From a checkpoint of a small transformer trained on Wikipedia: 4795 steps.
Each number is 500 + 50 x the weight over its row's rms, rounded and kept within 0 to 999. Layers, rows and columns count from 0. Numbers have three digits each. The size before them is the row's rms in percent of the matrix's.

# q: layer 10 attention query, 128x128, rms 0.193, rows 0-63, columns 0-63
# k: layer 10 attention key, 128x128, rms 0.179, rows 0-63, columns 0-63
# v: layer 10 attention value, 128x128, rms 0.184, rows 0-35, columns 0-63
# o: layer 10 attention output (transposed), 128x128, rms 0.165, rows 0-35, columns 0-63
q0 087:494551379546541464468505523543548534521499535501369455562486540531541424524558517383530510451573413449528524500557544498444536500438502570430546492500457479474419469452482534546510419590459627
k0 116:452589438493570470512535530537441559362522478451511486479501460496517499548516506527493543584480459499513572581475579479462572449554506498443477453403597512425529425489523541478482446506559465
q1 096:436528440494570465476552479569441533474463461459464437464458484492474477544531487539513427546521497484500510481498556505467500442598580441486474505414510494361522507583512436457475539503574467
k1 092:510585412542569484420473451547465535486466407535451513545471518494565494566471456564525422508506477463454527482543531539467550469459537496525496461446446664505533509509469447518493417487587522
q2 086:384490501569508484530545468639564459464471491524627471484505499493458504568558419503505434558485472497544455586584514466520571525538531557399475553478537485427462579470523580504481551420468561
k2 100:429519486495448428484562415514550481487441504517483482462561431472443424484522536468479470523534507505507482480566459512531468537491572571510501567568381457517389551468484550513510469554465525
q3 099:527448568434409467498481464439451421488594475529505559495494428491500513487500539485476536528404509513553451536478509530494497520450513513521488525583443488609540510508486531475580556385460470
k3 107:581471570466380592491456558403520424522465480460406589490494463518479454390419530549524525494418550580546444484463496463577493570425505529547536529560477390505527573440480508583611548496424432
q4 087:521491536388530514563441564423541451556439535492578513458527471472466628516432492521499518572566479468445468596575406510491502524531517476372541547574557519539504522485476475544488448497489522
k4 112:573521554381491451518490546448525491559455588477444500494588427488392473501479568507526518479493482505424416514554440442527417564532493530500494537496544485607499479392568502553563510480520513
q5 104:614481556436485530525418546466504420590438530454478570496463483456473544451460509482590463612392561533528501552455511528485446499515588481441459570486572478497472496502525464549527476396481472
k5 105:599525497451456575530525570346454552541490538498525574482463454513490534409433549559537501494541438623503456442504499563507434481482511514560514561417520453481484495499464479583505577485482466
q6 103:460532435568555483440477503587557564465517501502507464483470571526503446551455469541512441530580518472597559510528502539472453529525492475468495503347573503436446454526442534554471443575551547
k6 123:461443422569566452446511430591477621450554444535603387459473589493543551510543419482454526509552405506596545463515507525492512413565492494504459414464505529438470439579464509422459513535533570
q7 088:395467542615474468486568450523568534509507489527590526525540514491526502493552499423464544476473454531560589462520524483534479462565467642559507451499478497572538561469483531399492527548454542
k7 097:360407513607455465403564443520510418477450405486547485498561550487561490524556521432447592470460545462470612464482476601518549481424530525455490494555406504518521502520493586405466440566399497
q8 098:409557480541492457487588489617593496489456466485620358459515542482508480531558460491441530470554438564468543514517489410502493527486478542463437579489434540411505481463427589548512498490495524
k8 099:406468457549497398486599452606637486587548488446621430485577528465543505570510515537469501529525511480516469461470434407495465528481578438504492594512457509442468488516493598509538456535503554
q9 097:496449508460457531534468590544390414543518493522470455549427486415476443555494537452523462582412476434509397519477512490519539515392513427451432585587515528463477525478463458484581549425479502
k9 121:548521523385483499499494555470535477555527543479462496536483409572478511429511594465490455473421506484520424563491531415533495533437574598559534533545421485450462514468549472492646593562455421
q10 096:445548487487470501493572549480441482606435532477443462513525462516414523530507518386423507488539476448480461424446436476531515501504444488568558561573554498531572455524456502532599517505463507
k10 130:527424613495451548507467539484577386534412522433538489474474428517506504420500622478501474465495552515519450452526476517535423563491467526574520563531518533480536546444444470583571628532356506
q11 108:533508545504441521507478496461551455527550487511511565499465519480446452457408566459485549471511473509458555494514445525578512581470540546506594472641427512537489478552516409513505480380403463
k11 086:540444560513388586495447526441531470474558454435472595512517528464431528424383670472465542575479535567538514509462445555566500595462517521455581501536488480519529471540506507578589557520412494
q12 116:520492577540492602497431489432424392558480516463466563452461471483448439470461523548560479505391569543483442581494451545507527552458544440501486586592572442531484553438489516491577533450456502
k12 165:523518628444437518525483516393428391519433528446454549479507468511434464432525583492541513492470583566501456510452482497492477600453534504494537594639469455511498562466474467557561551489390447
q13 100:604537544439440507492422564385564468508510472435487598432570526533517584396525573567499518483491519555570497518463512529508536493461499495554499520543447568497433552575603447491568498540523416
k13 091:486457498599429605472369547487507547433534441447491543522528597549506477485421613461495560504601494537565567424466550560553510544478420546490568442511557440529525473516550450523543416530522557
q14 092:483427554461490562406587577500538505595498464556583463396457557484443620493450479507455468561514531469422431486503419496522435532482485425615528534556562477444565448551500483489455567488495447
k14 113:458448654491440501532545496489522475488511496505565526459462477460530538420490605476451481471477581548524495456464496595534458557555504515501487522537443553528584510497513505513504544490310426
q15 092:514432562523463534497475568442506477467542449488472528466468544480481460363462651455414529379524470498475545473497495566538490547423435522539566466570473447508473490553483424468486543562456507
k15 079:503477527577376550455416515468506504483511407485489585550568581452492541465461537475450514483458594496564606495457461539523563501539463550434565352477505500539551477626602532460463475585455480
q16 090:466504497518542547547503488533565539518480558504577468516540532476510521599545500536572528563479508503463426484450535431420549411524487435528472532408558531484515472497547489500451524490597494
k16 082:502561487459645502556574498499516541521465645612582481440495506590481501580575416528561498477505467420461435517560494471418482515524474437496445509463508507490477495480451454526440469491499499
q17 117:399515451521563435463547544552441604527460537505490366567456552585525485541513402454459428423540484467481503436484496510469456427557420431483463534459517526430483451509441495549412498576522533
k17 060:441435479513566464479585451612515460551475471444534415483462521611560509565563441455543501458547434405510467531532493502548505465434544408473516574453559603528520495499369519494458521496445523
q18 100:486490480544524477495502512534513555574497456513477564560547591542506494524544507466513552521582493392467428491481514520456518509577416462484530429465584581544513431599483513539493572531535511
k18 103:437430562573556546483494467558466485468454448554496528610527501411521539485619461482437456483510504428526531406578505529504552479526462490465456412463604564455479450571488509418418538472492560
q19 085:438521528559513565558544406525418491480464492477470492441475440418440452500568506548501493597511546538447379582461473497497536437461495422479551541562476460435473504491471426545497475367518468
k19 127:485611553486516501567592477462500514524501575521477590487539412498429459474482568554520495530475595461451453527483457430542564515480559395522536561565456463494452548481465474506544544480506478
q20 090:371565466567559439519470478611513571449541546599505473538515513512516431556532472458512473488513456480551431474464532511471597477506551567487442528455509494395506527402437583501522506484542582
k20 077:443518399509622444511550415580505446525490526530511446469459485557519472540628445520471523547502453437493428538527501442441601490452567495459466583492531559427477501397473661422548508490473534
q21 109:540536477508483475476449497436493494421514495495465492478553542519459543406483497524492462564559446470487444506466460552448557513368456462478544523476486550469527563474594511470505536591470521
k21 088:445426559555414574486498449451497466441539500466474565533530552481406441431499512441505412485490449559546543423470460473555504644423410500428488484528498466501460541455563547471524445515455560
q22 117:461498430584575426498501480610564588471553534563543458518531551518522544551512454492521507528539465445545457473468495496499513478537518443469483499345555513443506445549492589498443444519627538
k22 079:402501520465552381508533483474399506453554495497516440479455512483510551455580399471488517517481502470586475475578601452475515457439487506475478505566494455461530416521481551422471384435431549
q23 102:529505511490499537476492526441508447485529457505429511478452397501479426508487461467514512374381528461502450576510554610598460572512517447502427549591474473539422550409471452519494461388370561
k23 110:506548469467421511510500550428555404566475467409468489496484479510510505504487619538543536518471541511476415551503514519488505509500516475509503614543444564495521599463566482515538543490445465
q24 102:432559513496479478479538543536542607372497487471508443510436531564391518550492482591565463477584499544463481546523600467573632477472444453529442474505533488437465458501502490592586521447516485
k24 095:467525463551478477503495478552540541465446547475523438508448492537432534580529511565527482471540651442494459494496506476566559440470479536448516502536536483443421570527540528560546567476481542
q25 102:520514540362509480518388530445414473548482542469462626500414507563510490478509470481499508506361472511490488487433560497517514586530444431495492534486549507539480523425545498554532486464526516
k25 110:548437529433442527497402567358436475531518501466437567511494506482483447407450543476486537531508535519498489500403581602536479571440455503506493608470535480472543506489439519612475558530507467
q26 135:594456546523406590476559520394541415521482423491442543508493470408474532415435618511432545483503509549468539518492472524550485562443578530528568458647390523515532550537528466501529567445364451
k26 071:555542510499430556478579534512538540521521538579496530509508499528506603560440583547463478562482436527468579546433416413605438474577558495523567424595490433534489438607561458532506428504539510
q27 085:472529490410543482539507561506536519427466525526509464531536415479549434509498525478450503491509459445487497506485600462609437495597507499610485569505482544455472450438458496502485552457520537
k27 114:540564387435623448566489529578521587540514610532530431453523483521533487535569453534567503530532430435476474598487528477517480416558497453478423544452569513478500448480496534486433439460603533
q28 102:500476522471492488459515435494399490607518480502513492501489512405603485526456469496514494562463516644479503466545541569570509572432521460505536478423478450501577459580476577469491473493514531
k28 103:487414527508460522503561518403517496492487403485542535468549535400556487450552401571506446571526451681520508520481526507459467478466511443457476550439486452520516530582473470504489543473543419
q29 105:514579605465472479432554402497449477516564524417496455546506432478480514512471504510498511585515387557440596453472471510510472426423532533485606489491456468429638471464564501605513528422440493
k29 112:524517513511494517419518523460516404519545515445504459432543545523461476522524548391537470438523445620508525422396446516531501499566526486516573518482445466427500524499480445531516523450483538
q30 115:538587445589429552487554444630567489529589525477477517573575460554553555512459505474498475568564465509475494570447540448538554494573482476572524493424500528547496520545580561515508446504479483
k30 098:488510560446468525524539520534574466564485558486523550501543518530525436500525567530509509493536491461404492505538538437523451586566464420536510573561468492488518602446488425565569485533369453
q31 085:485547568443497570481464448564557465479581478424550487487506470487486522518530487482589458526451530510549408484530555530502440572528517491558464553505484378556524470422494522601520519451530486
k31 082:500618449447467479590496510424576492487504537479546556459432505467462498448518513505544511442398546527556477513529445523387478597535508458487431556484503470501396550404528490493408494449453341
q32 106:463498547526520475536500439490472519515526497441479471561515534551510514399500699496452551476546492491519492399471517526606492399458515549540545507490486540571472484445419509500512526499509494
k32 097:464494462549541510452503533478482507571467512523554425551470558498505485406580554456436563494537492544584537455514555499516550457478505565463536515471512514461409580560494541464501540510472384
q33 092:482481530544505508494515473457378474407556474551492482521513520528433463511438495541420511509579448463510483545494436478494443518403397395561445571598487450511632445512502568415553414581426553
k33 089:513429529516449390506489523447456511541550472497430463526575498546486378456552443501470480383523525500443510475496427321478503527512512547506427556518425542546460588524587531407470496565418524
q34 098:484482443501479512463537493552515531511497521560536464481453562389476485634488483497424477522522517611584513370437506533550467509475512547428464507515490572499474646534542463538488448532446549
k34 111:470519464516481477477710463530523591411570494505545518491465526577542598508462514475444475477451453489546498398409512593479564486475552539525527504441455540587482516520525510597530501576480551
q35 098:466560472497481509576606516497458527447568493552532445411490485520433468510485562503532597517439577479460431432452368436516502473479424548546491486496473567481566520532521435311520477545490511
k35 092:468400579524458483534473387453551497526504511503502419479452551558445538522496391468436577503512605535440413408456439435528489490505478489511462473503481542525617548562501533491518453568542415
q36 098:482436541511505495521516516529506494503507504500510373395388533499480531420478430555471543496592512630515517559508521495498515560493508483526504541471409596407547504517519520504482542383571563
k36 096:487484546524438501569505476527542474451521503530451430450541544521502489472433468598467472500611511507522476610410533487598471609464566520463542471509447553515498506512540472499549517446542509
q37 097:559504483521504510448430524577480456488476493514467593625407565502461520486477478492536440443481525451485476492544558561493536588506471465423512553474523468449499490474514543503410427519430594
k37 101:510570532378509485471398530574466467483508401382495493475462478529505518483514412543514454496471523411518469504512520491427538452495548571481464500414456504530432544464615452476431439496436520
q38 095:495501593591501467510576473516484572546526460486483484499409510388474475438492557609566560502499561515444525533504417469457475451498539514566477496598474524540507556578516492553459514535428445
k38 109:505537548506513399503539477535482546499524524532522559496388507485438498550483465464448587502482597449427512549463429521511498458561598498520568481589444452629473466642446446575494504436499443
q39 097:576463512406491476447436584568500490493524459480480408502554532521490558458528566374639459503492470476586497490508590485448451490447529599507503426426525531526412515514566480465459453494518417
k39 096:541556473442528506519452504497584580492454515470550513521471519458436513448465508474579422490362473529566504478562412525442518525442521509579506398497523557542460528460546479509495483434496433
q40 097:443507497469454512463543487498500559425592462509502484558482506443503501551513516571460537487439441592564541480494476581477611483531433379454524546490465432379541541481523535528456531433517568
k40 093:483487493542427553485616493502454513519506460494498517607434458505551461502494490480560428435360391517550546536487437445534553533559487475433480520539465465406412518433470547482504508505523494
q41 096:605490468490509487521429496532523451599459562531502601559516524572537418540503493482588541578541578507501494460431519506489549524525485493459538499509513482485559539469488504521587581473519509
k41 093:599509521449522535524403471544513452473500573534486588504472511503500547592542474496533498521535510542557525450505506511533497521459483451511435429509600503429499455404500537458554479589468581
q42 098:470446541422506449493530507487506488552501462448504452472463554431547420468481490517486613492487641503454370542498500533577593518549444522519425420447447425468480550528469484497452517559493487
k42 098:472494470493454525520484550458544543438511512565536504519471546425603454459515592525565565512467628456484525554530515583564527516548503563463488393452441419514539509597524486503432538597579455
q43 092:575429506377470539436496527513558480546438560486474492514533550515495615590446532457607520538440414499518489373512549481516403498446486553463508441443472538472490534492516601547514507532522484
k43 095:614521580413493526454540501493600536439529602504471583462500487497469518579422536487523464517475420550449482486474483589491345445497428470542494470448441487460481476522501616588489454545501485
q44 105:470488479492520430530417530525467483474450491544498542459480473455490457454397437442429438554486477546521506483497507475527470529455523566514465533453495494475526461498619394354451525535522469
k44 098:441537433512505467518460552509406510522525506538509540504478524464457502430446446574467481549423427534472467482563437519548541622448547574483465436474418483527552468500501506503550502505519487
q45 095:571405537523479426494439630498468531510469505532516549596440499539490455505566487511513490561455501454389465558507436398537491480554558399495462522518545516516516495472537551527420519448461470
k45 096:565422551431480446475417574464472535570531553541533634558369459488491507433560551478533479559460499455445461486506430476564475568534546467511465518600525464455477472524431493530412536432421518
q46 109:541474561471517451484386625502431491461501502507497485509450465518492510441492444491404468436484497537504506474487469581460397489501542487552476567470462428462486539512599540455482526514459578
k46 096:462549382477468455509451625538411551571561539507488500552459498421522532427495418537507461355456494517532499448529478564371525550541530543505491479418437486539477532452586560565482553420426461
q47 101:526471541498494486481458469491481500506508493531442539541480442527527519559503372537565438526413546450507446477585533489552543584516532506427466497468517392554501500502465608522396481456470564
k47 091:523555511458492474503463580414428469495475459469464599507466439433496537532579445530533510615426494536484446558534473520404508505518530546473436523506560518526503501486489542466393513392562536
q48 099:463535486481486541560520449425504450494575505443529472480528543473553482525510500578496556492457474567582506497472510492480519480421517448576566468497381384518516450452490355582511524483557511
k48 098:532533432560470554560506484459477474446506529578528565439421570469549487544441576522536591463509516558617545523518512515490484514516485452489479497523350481500581469601421428511474518530489431
q49 098:429499508492525564572563528495559457569563529549558406440526476521527539537475461485492491486481552492439519476479496426642529568520471385508483450542515412474476489508413464397489495505531418
k49 098:482467495536524436460595514519574470543576548544540423517580502507510536476518485520461617528542625490501499551511510452560469473537437410483515498520420542496494469503424557383584521509530461
q50 105:495432570491533479515489502446357507491472509447492528501452480479418516430466575447534565511547461553507526518481438486455402486411455529516522537521464529587611504458471508425550550501506532
k50 100:547520500491512464564406507410473521558495546517495472399481521498500542531537517453498459463567457613485551522508433456530513516452523480389459531421549530548563442526500480421470546625489467
q51 096:483460511445479489527420476472461486554424480412488466500449618446476560478635572577470443557571490518530438472425608559434535428418448521453532503473462476475450544437539552475490496605554512
k51 095:523446483557452570527446499564480532461531509550502552513516543455491537385531557412485452462534405411657565453465535498552529518483446553558562485493542471524390528511552514456472515526501517
q52 101:432505508489489442486596505570490520486550511451597552466443474559533477487440485426516485473463447437411516634586505515574576476436582603583482491511508441388455446509450548536498554525522472
k52 102:408488463466533452470523532490463482557556494457538522544635489460450553554582526518523512484483575562443465594459538444554498437489520526479551562529472428410543524490483590572490515471557526
q53 096:515564490575490468522461499571504490485480499483406564467650505580493429463487496425566520478425474462538444444487439474503474549594462570401502514473490473562495480387493466516467472515537490
k53 109:549625483493546536429417434497564457460433467399470452499500544559476440442448363500564495526502501489471410500528531498468487612431454462430494462437492542530515518403463518520504478529522477
q54 098:513555485496451513482508496529510492572449493429503426471487513459519489516507472577458532579569523539449518531460520440472537396541409464534458506465454577444518624564602391548495504503497397
k54 111:514440479571457558513555486552563528507514571574538495564507557530519447504478624524511467477549425461416540481512420480588422608540515458508552475495503509471475558529452437595515593607519530
q55 097:510522460563524528548402461582539467411445465486429466506502525585538425438480510540408477528523439451558428519460543510469505532500517537491434576556425409544483476412550486513522462553485558
k55 097:498583473549502467539468502533427493436488515497465500579485523496472429359425496529547575543412479424602483522509549466526479630429470619473534496535481468556432535472517587508526512446434542
q56 096:534505481557491510405578519521653487566547535536500398532478468511517520512442437583560513575522500517433525464504456454522518524620553351631510501503516534562546485479528496554534465491397497
k56 093:571530528478509479484537455446633472523471602599498484496416480543508455571450508543573550512544524569446530440491461506557452581559501406485521481609491476563438506509477491435457444394393547
q57 098:540528575419554496522463501519606489528431518401460490501490480461439572396457405491517451530461516503483548482527488485435484522541577468541541466492497575554533485554599523504510527391499464
k57 101:443483600426526559583455590492486501479515539505466470553444471354437492400402468443503473578477474509460538518511491526493464560502489438568478460642481450546504496559443457546471477375472438
q58 105:480468502592542526532503464533490495502485487551495466467467395457539495499499486546489493564484511537474512518509408518470471463577527575473537464560479443544580468529515480370457486530518547
k58 096:411457504540516452519527447455433554497472457540435481522539512441485564502496432488526543548391494563464533498476508548442509618540500467525510450587504500674559431441494528497497513435538503
q59 095:481594554510515501383518497477567553527434450573365487519511452519422438479415407557510575433456526479500566519507471535466436525586440482463514499563417497574452547550490530522507475529495542
k59 098:456530542521520488469549526492497527413375479474486460542506533468514464542395467486468596503507449531381473491531555574406534499597471391521531542530505496530567442420544494549433485471580495
q60 091:483476464569466477518480598533426472513503481562508396537453569592541474480503524522440430426505549503545555452412474454491444471437522482523507456546443507485541467530371467462425509575556442
k60 095:485457435545502448385500519628449546557517452562507477556511591575528460498496515474429482442547565570526511511459505409440518465474579484538532462464482593512546387553465521464494575595529484
q61 104:524558492532489473536567469523562478473510517494535561586507554510388514611563531490509449481538551465533533461521548482570502498435501533455490528515468624626554524470476531483509499497450538
k61 099:471548484447558578448518511547521436465436506549587457426461537539496626584561556489413530523375431569494502437487510395484552492524536549512489457526509532513478503574530486470523513514476559
q62 100:532492453488483450500372584450484453522587542457556483512573484460575510559589491454544512372495541442534506551444533546518561452557495524531504449493530427472523525504517491495448491583478533
k62 106:426491390458503577413375523473473553553509492476556473474608472512578533571510534474577517433474580528589552493511511417416449509541478488520496475517532412549585509497561581498461508538452551
q63 105:559442560489503480554555527485400490463545526525448508559506509547438487480487565527518535557496507509480481454466491542483540418430413542494507395554453324465542444496517577470560555471552602
k63 099:596461578532478411512517551402430490379506450491520553549469510525440523450638429469491510529505599556559501546469525514455563437493425594470467404508488437426515512538491456412536505503544503
v0 066:539487475468504535583502513485572516561521519598539496518531516530503555557528511464454432397523507482377489408577502532516411479465496593506488457500369477485466527539563482530521524500491518
o0 088:453610532486465553400533568441510536481443447460469506427495547525491528560434434475503511619489484474563480536415576561478413515504466470466485536521626571551459499511536514465521477496552492
v1 068:416528499524524416536511434491542469542458488482528492538421453565501580465549474483476542518428458454515528462409548543440476544543556468458540498499473480536538503477518569502418497409477460
o1 093:484510530427554518513522531487487485506535586528522493440591483433445451561523487525478525497564467591521525488556440498520486486463497569569601407563482384508516536502517452468465466588502513
v2 075:529501501477523504551548475488486495551551522557495465507549439481517449547532524443432549429477501459505635507393442478577516423592449525518446423513464434498550464472549425516507397523513447
o2 085:493463532522640482437553575534504495482481443571552554528519417603445592473529482507525555540491577468494435465533545469505529571466560443498542550467530495533461479525495480408557583463560557
v3 068:532465498465512540457488586477446412557502460455465536471483416537450603438529576525597458548509548452448481564618472500553520608489560578481523513524556477416466607439535470392492530560506456
o3 090:404448489467545506570498417373520566482523533537511410545489460455520504460477449612459518577466561548528644460436488622511522365524517516474466531515482466540533490518548503536569472522486543
v4 068:550419493526470460404500502463409463604478470464466443455537492440491444492449515459419551529537497434510495495465458466519498386560491559519504433547526486518665475563534502520533544460472466
o4 094:434482493541521493560443535506557520461519468547582522476459530614509595543540452464595488370486524559461444501542504519598499635478547531449487487567540519493362526473486492488544487497518525
v5 077:565513473461437494468468468422376479605425461401447513555494511537426456430460533459518505511508541458522547539484476470505484540438499447604511432514563498486567453581458487474552428532482493
o5 097:458477505510450542572551530555557543424460494492589526499495475503575568524513438552534443466582507521532515485469476564545503507562539504511441441540515460493477498430494573524521560489408589
v6 071:519591514533470490528509528448528489573467486456540513508460527586529570469529517445611462477546555520597460560577448395490459562431479523446404509513569515455497528584478528499510368612498467
o6 087:407456555480521448480543469547417543509523536496446441493468493404521463433486493587432549508477460417496509527501508587532514430587518515573540565549501478546489530459499452485483518471546560
v7 056:514438411538516446449497489522499487500538490467590485500422532496458437529485489393502504513436503533503442519407479576513558579505563504519532551521503508496497393508560369434548536485471536
o7 089:493537591499539478412459424584483560501503490591500560431508421477487569521458482562412523514523563475526475455477431458471463463471451551467441497444449454470455500474483587470469401572523510
v8 072:458502448474492415423533461420446445519372491520525447475442468482485552505580474424540465459533485460492537450454420494428427415511412502414429550524589524434531488414492565544440504510452453
o8 083:507456533405482459517448442584562487458589469452495472423467482516476458485428526465431445471620561545533595487517472602495500521561466529580512533466512471525509571524451481439551617544526633
v9 061:572499511573521556450472556518485452510501438488518534445449540536469470532485512540519529552535522522486561579452506625525451629515486491518500487501593552587486597538462535473523462469494620
o9 085:405555492522512423601418415506497486513455571500433471520526518446561514423501529443436509459449552575456484500528483447386556443529685517440522577485482450520542477556524475482525488568524414
v10 057:477534541526530554474562543466448490517529501486440491492574449382470504521464445603591517464458547543453523457572460463480561572550428475447493454542518546486472568503508524524487560482493454
o10 094:458423485571496482532467523487443478494528512515562466522413587606495455478636508508472456583455464426523408460394590523484521543487508455535509404488374462548603545473540478543519444510469448
v11 077:418526455492503471527489452521456501432503507583560454516503464508514557549530529469493473531441455491513458521507498545513421501487471479412546496552476528456444366571491561484508558437499517
o11 089:556504614454508443506524604555564487501507466519551558448518362520573463457506497439489449508487547502466430471497489487503583500508482522580413488534536439563481657525451418575489446444525544
v12 061:519473455515452520431413540496470487544421436491480471476449530482485480516527472490469496558507420464504422421519592513490577534510499486566560537574456544403567571537463503409578558436516513
o12 090:460561475552483594496486439516420512466443458478418517564474435519487503502503562490537488601559516527476573506487417539524373408524518466381546459506545504590487538488517575582420556506460584
v13 061:485487546537469442515518501559510496470490462474513448584507508514556525498491448463420511515555464538603499564517577481512519492520475475499513493519489478434449500565397571466495537478528508
o13 091:427496512510443556452469553498456491562514578478485492512456463520455510449582509545472525436495507466449503486500449481508515466512559580526456527499492589532529536517599468503445445431536467
v14 064:537466510527504502441454486478512533444487470548465559571489484467405513472477396479500572545490538516503574512435515584481442603467489486496571465450624431622459437541463523554526534529503578
o14 093:544514507410499449571500488608478485487475500466599469479483559551518473568506612553530523562529497503471497479552458530512520444550505594499455423487530519419473492426546523466544494499446426
v15 060:549421433440453496396470521494479526553479530481377448449442563489559619511545445535453492433537506492507502457506525561415449485451440479506510444518495488559468498476458530480470473462500417
o15 090:516557523516477404542556506465510559519599565472551516540500590500462397521429506486497529499399544552508540465607522501533575521440509493488548505435488520460486559463508427526546466439434562
v16 065:503620540511455452485532499460433500563513513492509520544499530522552488521518440508560480424464524605516443417379565527545484426530530540517483475500406516462473545418554476581500571469502500
o16 091:449473567495467546548595499500503465509555510505533507396564561604489530544480551489495547544555553442521461541521541480458413473409429441495612552543490582442618451481497542533530491483505480
v17 066:413546492510548420599587528510515486479465506484551543463553472571498500566508524500554459501468467436581521401428603470407469477530530501337581565531478546496445525511497518522517487490477471
o17 079:534519474494532519480491501504523502434569591463490456466540480485556533493478582465419488539509589513459466445438445493513527568436458496484406418486505526500493497439571461492563557522515522
v18 077:526497447564483514475536528441484516541491462480540452582444633595521527529495547335503532507548459470458492550443454489489493641476453456481481488533510525445479452503547452458473405545475517
o18 079:494544483509583473570510485514439450504424485515429486434533484445485479427434485560458482582459538535521422413436591549474503380505501620527413467519505543441515480542457492510558538477511509
v19 072:481488560464419442570440506454478496529439489512536492445494475518514452426539553523525506458524437507495483430602471483541494524453482543483562634465550516514469475505374567497570573489502478
o19 091:486534537401432519438468483500589488447592443517540522583383501596444439506523462504406528496392532438539483552442443485494503440524485462446415471476520524410450539466510419517448456428442500
v20 076:455506486525487518432533462501484530492420520523520487588511553514558523417453505416400539462565476483471520504450505475460523540535513491436499502442497413557517446432519439507444368560447518
o20 089:575437434385480554531483499503507534504538561430469547485568550470477527544503526571533433476499514499563543478439440505589500463511442538571541610436518535460515494476484639464536450387465465
v21 073:520546533508477562567530513501494485481489531431508574432566474528502494481429535488464461488534530427497540414533467518538489422421502437527540433556513439421565454529478471591553524529458478
o21 095:521459403432477434428486462469501470456431515526507445457482482454551545452449506619505588495528481562477417574475527477449505577497447521533469439526537555514460544474567524545529570498453547
v22 066:530477489502534512406448535502474517565464459544503556505490610443527504450552528413524523469506444545535453511406577577457490476533413469502488485506550458548421394520548470401575449456492559
o22 074:513484531507526508528468555569421412534503502521409610549591479556548487521428515532478520538472505420590672444618486448438497529475555521438418554511491541449590441474544594500472559472468495
v23 069:554484539473518419485510461489468511528368494460523499443468512481399476540535495509550477518491530473477450579483555494491580383488492456573515471580495561575573470480540488474498467436514490
o23 093:423529497555497586451460551471493582512519451528464505579508428436563488409448515617550508533501445413482504477560503525516449584465431543483497555465497487405445587431452472482483543497438462
v24 068:465495532466474509506497534494476548404510505516490549495460485483475621506560405472522444480575584596546465466526427593497516433511470529463525535449524555460426450490524475427534506529494565
o24 089:493566526475431452457571446489437390476526504421539531447475456448456398610530463544376543529421438464516467487477538454500408570423487416576458537467447544511554514557494565504462527498543417
v25 071:449484489460530459558513484486576507417595514502518531488531445564483587432494530540553461559425506434541394501542492477459541529484617451425453548490454540435487498475403536509471494560548531
o25 099:555432446484485630563481484473449516522436522455520512560499517445480456476454499441481527376557450554486582472409507555571413445503413480605522539521497422495528415508591489480456486528518519
v26 070:507531498435515611514496569455520483503508490460474548516573524427514495518479592529551451502478424452520478432545554452540476504530499408450644542586577445452406522483483537482598528460504463
o26 097:519491531474500451508512489444474541528525518524518371569565511549615467426501433530481509468506593543536545490516531467518549423451567478514424419496558492510606501471568519579427503449456548
v27 066:387441499461512452553522431550498565467515495540600477512416492494508492539564420492497498424626540535577480443578395539460564495490466500436488569461459594384511482467473490427383469506462577
o27 083:522518447459513497396473456556500463492587452489508467523523359443484420434584575484512535537425502485537476462418582392568428544467569485422496472516484507610510478604499508541528549488488532
v28 068:445440508591491476402497537509524486556469468501539511543507603512561475482544497464435534417565428479499484437550433559444488547484369535564539497529467515412478516394515456526574559493546584
o28 088:500426513474525446500476525498478455497492604511534487570556478519468453542525458521640538555460612502480467474485492492536490489549591543436562478441523558551474503476510556462465436459485417
v29 063:555473536498482548473481493492474473490502493442446522581474533572530519453528480374485476421475532561513526508576451541500489514465564504501435495500478503415475469448398457515374428541488571
o29 079:509513492584388523467482518554666484536543519489497580456499484461449503453555457501390458511496488512518556510537577451449411388527454407455528456490519592548522564522513506525504617520459473
v30 073:423516464552541468498449516458483522377462505485554541466547512543539409576510401556544461437531533507482466417570530461425561548501481418478541591493486546386510423448478505532555483516491526
o30 085:517470517570530445472468481500516557553591540471581520527511439399495503500455514519594592589564523441533448497476521581551418461497377577503464513546462533541489559516547537442503492429539443
v31 074:489536503515509496575494515477476496471416526547480478392501467555420458507531455418532441499501578507501536545523461548506501529427582495394481589567555559416509497410436495588382445553484421
o31 090:498475531499519497502460452468443482464537457483533555465448502438542567491548502606443527568538440540445581495448524406527562453554459489575468462460426447524513508499471518483560569433614533
v32 067:480522477429488521516477543519509512474540519484534461535528493506542476513461489570439447511511465500427471551589490450511534388551462505464593593472507423582528503440443545554539527516473432
o32 080:510488426506453516516526454499587473541567508562474582488529526487410450496532469471470480514580500451591489491437488519455495650449470455536450475482498546434443519472457386484501493434569441
v33 069:475538518480479588521502528474564462552524454500422522412570522551551505500388503590470538478405519505544485451490529465529413638476510463428484470507498453511456663497456518505529530502506409
o33 096:523485524437514389540532509451418551510491486529572530573500522497482540435550543527538480537504428503443533437456552545424588527508480512486551545532510549470505412391518410493570493461452538
v34 068:491551597527496573514496502452487537500486482554408474557489528573528479476422523425509584451529555560587543572465537478543531459525497576544479450493394506514491497444440483499577468549458522
o34 078:431393488528487484540538525473528514529469495399511544526517531512425506533582561501478442527479501455430469519499585420597480482448452510524570522505563496397555437576563421467511528445510539
v35 073:526571530514475491522500564453446489569457554496405520556545488555508466481466495460449472539426434478479446501543423437553488477494416458577475508509504463531565529506503472598549528568612515
o35 077:519477474509453491540620596515507514526506443502473457537501434477497501578557420537545530507562430509589477505487568564516446476528444535424485514468495524428495496563486496458436449476510464